{
  "n_layer": 9,
  "d_model": 64,
  "n_head": 1,
  "n_kv_head": 1,
  "head_dim": 64,
  "d_mlp": 192,
  "vocab_size": 1024,
  "activation": "tanh_gelu",
  "norm": "layernorm",
  "norm_place": "pre",
  "norm_eps": 1e-05,
  "positions": "learned",
  "qk_norm": false,
  "attn_scale": 0.125,
  "bias": "all",
  "tie_embeddings": true,
  "parallel_block": false,
  "init": "normal",
  "init_std_qkv": 0.0625,
  "init_std_o": 0.0147,
  "init_std_up": 0.0625,
  "init_std_down": 0.0147,
  "init_out_by_depth": true,
  "optimizer": "ademamix",
  "lr": 0.00088,
  "beta1": 0.9,
  "weight_decay": 0.23,
  "lr_head": 0.0101,
  "warmup_steps": 458,
  "schedule": "cos",
  "final_lr_fraction": 0.0,
  "batch_tokens": [8192, 16384, 24576],
  "seq_len": 512,
  "doc_mask": true,
  "train_tokens": 132100000,
  "steps": 9130,
  "dataset": "wikipedia_en"
}
Each number is 128 + 24 x the weight over its row's rms, rounded and kept within 0 to 255. Layers, rows and columns count from 0. Numbers have three digits each. The size before them is the row's rms in percent of the matrix's.

# layer 4 MLP up, 192x64, rms 0.169, rows 79-128, columns 0-63
094:110137152130123139092120147120108121125128124118104147107131131130158112084143143156112164123152118138121090140103129084130124077165131115107161151116144167105134134125120118132161115163199061
083:123182127145124134111102102111121134082124115119089147113145140158128134117099115138135151139168093134113143116107127133090158120170080121070135111163153135096162141123127133140128154091071134
101:094097165137145110119116128125120140166112088094109119139101150113121104137163150107132157084106143129104147107140109097091095122109140136090198173140156122164114167114123122145137142116145129
107:114084103156142113142124122109164127070151104090143140147093125150115116106108136145135150118133124125120175100159109127101142091094131123135123082181139140106127125118101115157144145168175145
100:102114099099162141115121111110096143116114124180152133093128148114138178132128122118130163121134139143160114140115111089093154139102117092120113099118171192142114132128083104169141130140098152
097:158154089142129094124127154085159157074128108140126155128141103169137125110133111154094114100103134156146136146078100089121145128129129121088116139121125117136166105156130160118171107156164113
086:137119148087099146099104120103136141114109113150125147100103121125176114119170172092133168138142121116172155121119123125126108172131099109117153132131155129134077147072116140173157133123125097
087:082110134147129089119116082158100087162143102126100107122154135108115124128120148110153187145117125131123099127165135147102110115117158091119171140160137172131182146127129126108126159106104136
115:136129080132169122095166087152129090159128105137137107111057100131173145108156136110145133131084120145145123140113121119116138137088089146164171129129141150140142133163133128109138138133150100
097:100106164079153070125138116118118176136142100118143094124137178085148154140110095096102138117163152160121128099114111130139120141114126142148157101145155140128119132131120080179136118123127150
128:110131119179163101098160146159111118150103136099120154112155171118102117119117071119134164106129127142131099149160115090152123088122158134116185139105115163112132153140119098112129116126159140
080:115100103119157078120103138175146117147164105153133131149155160119146156120108139107115115127089153169110202160162116124103081135136156131124110136123118131127131110108165127131117129105086118
093:133147091134137154106146135109166075133128151110167106101095133158137137107143155143119113140128126131141125142121123072091090139151118175111130121147127105113162180127136103143113133112190096
085:091152129135148116154082138131142131172133102179120178123162101120125110112143134181084189140087110139121159143087133146159140134130119141110153149130125132127143109126120118137137081106136115
091:091140122120145113079124118098112132117134107155153084087161176128153152118137196139154135137115139132144121128111125129131152125115154159068161090122155165113130110145121110116112106150159122
108:136147091155154104113133150126144120171111128138115126124166126127149139171188074154159118126135120156120166102094126091137123098102126117074136154127121149092109158112117111134116134107171124
097:115132153120112106148134136090118122105146088145153151124137132143151083097115129144109137135089082132166093136134146101130172099135107165108130154172141119090095151090108148102168166121131117
127:110092099139148150138117162118146127130140146157156148125121146147112081099133088138164169146133092161124079171150129119113109121125105143145152102108111139081122129143094108141151084129121079
122:093165089097134136091133055162120132165114135150121100093107108133134153133133134150127120148104147140139153128181127115138139113119145145104117114131124161113148165158150103089132135071133111
081:126130100149106170112109116105133135108128215123134141173127123149104126179156138106159147143126087116123138113104123126163132098109100141112100127125099106135109152096114133111149118116148183
108:116134095133137136125097120126144152112100114173126093085106107156103152140148151094136121143099163141128153137158128112121112116106147157070136097154157111115106195176108103110137113134137127
087:119121126102127104120167160140095101166096123130169133118098179146106134156109168125107160156094139141153121121136106135101142150185075111169125125153122133140120113079106120142124130108114142
095:139101096059162159123104153121105154136142098121166116154131136112143191115137140137120144132124144157115126118145107119136147133126065082148114144113157143129110124104144095135126136085167140
106:095175092132127143102098088125113132143136077149138127114167143093122106146117146135140135143126145176138121134111127134091134098195104110123176149108155131108143130118088102133121168114146144
085:141104098087159145142120160134173124135123122129162127070090088118127122179091141150134073141125143152099129133141089115117097133109137180156104098093133138135114132137129115145154124144137137
114:153163159085123145152158156099113146113129158168182097129115134122138091170147118132113141112132116155143151146128112071136138139133118119127128120109124158127167156099135081145105101091101152
098:109120135074115176102162091110140174087142142126113132115132149132109135166114141141124123135087121142134143156115110128116137092119118155141134107160170175131190138131143127087123115141084134
107:122084150127112077156135111130137080106148129109119093157073157139117139139124107110118127098092163142141165131127108129116115140127124152108152135199114161137152172126114116113130126107165151
113:111159107098136158099120122153131143096124117154177146083127131118148121077180092105141106145119129129101163151117123072093157125120135158096143137093145113104141152163130107140134135132133097
092:145138117071125141116128138072154165087147126175098089132085112144160115059136118092113130110069121143156158133143115113093128142133141144130109150130133124128120142129138139138153131138126108
091:098135123123147100111150140164135141121158106109149131129178198105120099129167111099058133129126126126168138118125130111132134099115155163105138124089131155127150130092130119149138147130180119
075:146095139128110112155090120162113109097124129109104139108176143132157102151113086106121207087133138132111110117159109133084110130123138137164145129116156160131098154120124124128158142131129176
090:180119154064108093133063124157145116113159120118154171142086141151144116117149117140131110146142122150116111145128120113148106080123129100159134167173132150116118113102131120114142131114161118
090:072107118122192092138155131160107127135145052122149121112120139133140118148157102116124132096151139125100167124154111137069148130157158137091134119110115138146140134135158147108129133135117102
112:150140094123139139093150155105110164080160098135131102128077145125109147139106099107172163131110102133136143159138119110134117132113144122114114110141113182121064146157165113103149144131113151
099:058144125099183142115160099093147154122109134154124111127075151124127117115115144105102139135115125135183164139164125128143102119139127185130158136152124105130137125123145124123122169096106112
104:098182111181126149103109103173155081144142108128108142088124103126137107124119103138150168125124140145104173143097127121149130144136105144097147144123117115099140128140122126140116124071174093
104:139116086104139151121149175139135086189138178128147151154154124126114126146157112136139093113164123142099111135114111106130088138119095111077146111098151136126126159137121138102169144103147100
090:108097114116147142142148132075133137113133137128168146129141154133103092123154109123107162088147149135145082117122108158155165102133131151171149116136116138098153109078158131122140117116171069
116:117113094130193100115107067128150152137145118169144105132110119138138140097110137100152128201145128152105116107111125098151135098088147150130121118125119115105131131132125151143168134114105173
100:140108116132131174119123115150167105141132151145141150123146151105118132116108138157127117116166101142127106137140107082138087094145083139148155177103141165087113120144093095161135118106185136
110:164172089120165097131121129160118092162157114110149107131090125162157141084120090103093130093114082147139131129130125153107110136117147156133144112155123098136160143107119130111154088130156102
107:126174126135124118139171120128126121106114132177148180103142131136109111127123136154125161131142100136178094124139108058103131101141103114124117158155155112115088118108121160116113134129169082
081:126070158136124118133127071080100133126134120132109104151127131114141123126123109158119129123100120138113136200132084128140122164089137199120136162122162087137131146128115124096142144136129128
094:119143108139161158139125088107120154124136121134102153080083139117119104135101082136127147123150161128115131120070109099083156152116141123134136117121119144126161145173135174144178141160104120
083:115175153116117147077116132095126165140142128108097149083111112165153102136136110107077127105120116107134155112136124145147185139096122147091132128087119144141137141120143133128197132111138116
126:071148101111153162118146132148098136160142133173138152116135119112131108145192128156150161083111126153093136094115123105134143117136157123060141152120099143114140123111131119108143102155141116
114:139104097105135124158112075141132111103184128130153120114124183144131138148094149115144091136144094151107113163093121090149132163138131146095147111102133167121072130116098153137120129126134154
131:119129127112155119092160087115139079173140111179138097106109144104114152111154123112142124117142132172123122115079114129139094134129149144138156128140096195125159123122147128143138110085136163
124:144119100140164114097136118133127151116148128152113098129100129116092120173193073112180150125153137178128140113132120089138132109114150099114130138132123106136115158089128070148118118111129140
# layer 4 MLP down (transposed), 192x64, rms 0.133, rows 79-128, columns 0-63
096:156165096182211121119136124124112155173112112157133111122115152140118146130139108164104097150108121132121149156134106144095137144085083110145105124131115129113100112127118106136093124130105159
074:102115148129127124135149177068109155183160123107091145139149142142137110134116121157089137144122114112108189102121126124119186120143145099120100147144130101142110132133134156117120095132086150
110:138137117101107135108100091094137129129182137128156073144089102129107117143117173127124111186094116124088131120106158127113160122126171115168150132128129170110125142115146133119147085112143145
092:116151117164115128133146166108100138112136130181149099142162130089142145126138132105153097080121185116144159121110110145117124146135129132130088147095108150081144142089107093163114161151141125
099:121171142108125125141176151136123096128113123111102095125158112125138130113155143161106146092141092140127103124133131119162125073121115125093177179121158145152126084115089142103120110119141177
089:095179119113124137118085115148104109132096152153144107134085102159120148109152122101164138119139128154108101142150118158152096108158161134124122152103104178139131147134126071112164141168117116
090:121115145073120178167114139127143127099192134126074140129145178133141126182067143145125111131145111124131123121167142095142134125133144116108119115105145125128127120108129109131073110106134134
096:143166112097104149082130132124092152125118120144163165123115095140101132170155101127125123092144121142121157159117104136126155113127118153084145139070126084183143116132131126133174104115140142
101:153123119118104143149145131130150105104120067114099091113127135136131099146150164104128124105135126125149120092142127114136170177141129084109171152143130104160113185144134084157080115138127122
092:165149156127148084107161137117145174100157135082098138104134155143138124156124124158113113132098143140093104132088133115116107162129109153094109134151110098095149162129113123123096103161146174
121:092180142157097132101132143077125112166102117184134124130160155103126124151104099117103132088121071132130142106158121125118127137144158097141115152162135132127108134134144113090116107146130174
097:160141153110128137093133116125113144115134145121111161140176175156155093173145134111121075145115095147164100085085139143111099120128099170130091103119126117126122166166103126143147127123133132
085:157079157155133117093140110131124114160124160152148103129092132104076113157156129146134134122123095087157135126091103118108156130132112122129171127109161106192126118124112167146106166117129115
082:112117149117084127075133118114107121117107147100152122189093138160150124136071142078126112130136167154137117129143144102123153170159149103140143137139139114103069128156134140132113128109137151
094:112096125093088113162120104158123125109126120098148134152132144160161147146089154157113159124145107121105119143120172151122143137133119090108146110129135070119063139155123085121143129150161155
124:150136111123083103144173144174129113112119129143116145132111100095114141145129159132117136130139105118139116128147101128101143169115119080141088110139161085166155105063110147145169134155142103
116:117078164125078087127110150120145147150124128139131177132120187106140095132157109136106122148130129122108139130083086106141175146132118109105124101117126112180127118101132138182136130126140135
115:102135112141119133157139093072137131127124102115138148177146137176123136151118112136123086127104144188137091139104125112146113143148136098138151122133093173150139123172132118083091105104155127
103:138170143136169153177141116081109143117122156110171108137111102068131148117164086143127123128121136112139126137077116143088121147161147131108134094124137149137143129133131146161090113111139082
088:119114095098141139133156108172117066094114068140162128074151118134167150135109141159125145130133180142125153124175115113146140128122133081129123151147105151152144108143149112119125124113117118
112:113137110132124160177088122130136114128124103145117085156177121153106107158109140160150085105096110176119165118121135106123100126154129148133195118123114148154125144088109141146138121142109096
096:124125108138132148155114162123111099115118158074109138121106122132119129172183098109133097131129100164131169096082115139148151110083149139108126117160107160161154133124110108140159174122110126
101:108145133115104173149148139158150099174112127106127159107109120118147116157139124078129144107119099097137143066068159175155126135112163140154118090111148128099118148136136132110106131142132136
105:085163135132133183134093159082138128164129157115126148126110183137118138120135103075132116115112151136144141116130159144099158123192139120115119122138136102101100130121122143142092103135080127
098:119093099119168152130158086121120155127085142134125122135119168147138133119143149132157136160117165133163107126142102162135144134152128088105130107139123070133108104108123148094064125176142134
101:111142087144144144124154147167139156165131136101132128163126105117104164134097104073128101180091144129131079144172099139107164105114129131110127135155124106113130099120125122133084161160130115
092:158084177154085168091126156146149135092159118116122107132096133134114116113157110131107104125111138145121132150180101129141130148101176109081143144147149115154106092129142106133109118093110141
109:130138134135138181138117146115091146122133129133057170089132127117132125166101139112110153112136139124118183163095123094136114125175137115132145116106137131144129092150123166090155117079143128
106:079178132146178087132118106123135123122084117135123130155144097174162134174097143116132141159110087139108148141119152102115129132150124105104130145141108175114127104149110116103168114109139157
082:147126111123125176098163142106108103125085156118154121094108142120105115150177152097118117095129146128146121162109127164148143144138148133112204130103129144117124155099103135121070105138124136
086:140091116173110134135126052078174106133121148150124113126127165129117119135135156139125096192127093114135142144188129110129153143131105153126103118130113119102111128099149117162118144118113126
078:099124162122072080120118093099133138152117138125130127181115118127082129133121152105145162112113149144151138157088103151101155131147131106166074122080170135141104148141129142129106135131116122
081:095141164142144165125085136088137099122128139134119163114149102155108144137121148162152139081157089091135134152139151142093156115132157152119117121121125148106145071140126082117094122133153092
095:172171113132108180134149096124130127136123132156127093117101110157145114133126140122142095088139116097098105131123147150169107131138147133133209127094150084080129132118127138101122103146135122
104:132142138096108097099083121127122148139153100136168113189124135170094165147088125148140090148170107131127086134143111124099132172144133157103113141137126124147074111099148133130130108125126143
097:160156168103131153143108108103111090173133106099091074130166136127131117132131120096182113120096134106163140124105092127126142157095120105153154135145109168135119112123128175127147121152110145
091:109118133144152067104128140136120121119133149104149122162116116150152134122088110109147143129111113142146107137096135081098109116145176097154109173153158120177080101152109171121134143123113152
108:115121115163144158112120096167119134132099107118091147102129140131151131129155200140124148077151098125123146092142139142110119146137097158160131126169130086099137073144137106151125132142096111
098:116168118122122130142147130114092147171112133122094123107079140123148162121175136100167110100149135135141131142103112109147109169134134157125162158094073085124109096146120141101122110164150149
109:114186141143156115129136099114131157148137145125105103151133125163115115130056086160110116109160133130113103136119119084137113146156117131180123121132129122132073161155108145101114160149144151
091:109079073136129169123152093122147153114101116152122115172138140145141131124131145129121129123109099141149153166177130121107158146103085138093150126117104149113102126097158127140062147126108137
107:160170131173143152111137117185123111166085113101126132134130106133112122128062115117139159159101127138122105112132152112095109115112192093128126104122138141103136157101121129145172118132132121
106:159128154165107071108134145138132116132089140164133159112097139087132135164137158149131103144104160126127119118140116082137128121117130162167080148174165128103126121079131122132097114125145101
066:116149112117148101146120103161167095193124093153143104081149124117126153127132142120128163135129149133112158129170107120082089134157128115157141113126118182145130132113112155133111080125103102
088:137142141098164138119105116171106146153091105152083111135126141106116110187134123155108115144109122152086152106146096152125132090172141135098142177154146106134114081150123139101141127108137143
084:141093136118174159125126112111134093139110154130090082113169102133135147120102139126172067112146135157107095080144111157134123089131131135153149149147131194118140136112135151110126128122122119
128:187150156160159089136122113140132139114129135126137079133088132113102118096111106081170117106140105160105178148152097097104100152102120171136111122108144110134150147136131104124127131141143153
116:090123144082132120137061136175162147138141110081167151165119165164096113139147123105144120149113126119138135183109126132114123123115106125088140128099108135128155106118118123140097149089138132
149:101145116117119125096084094160136143119119157128091135182120152098163116181095123110156129175090109185174132122126144126131117132119122122136138122138134159112110092104145146126086142120109127
130:144132121160090132152108133126142123132137143139130184130136090144112118137169148138100103111128098085059129133102126107113157120145156120121078160118121120129152160107133142086163143123109179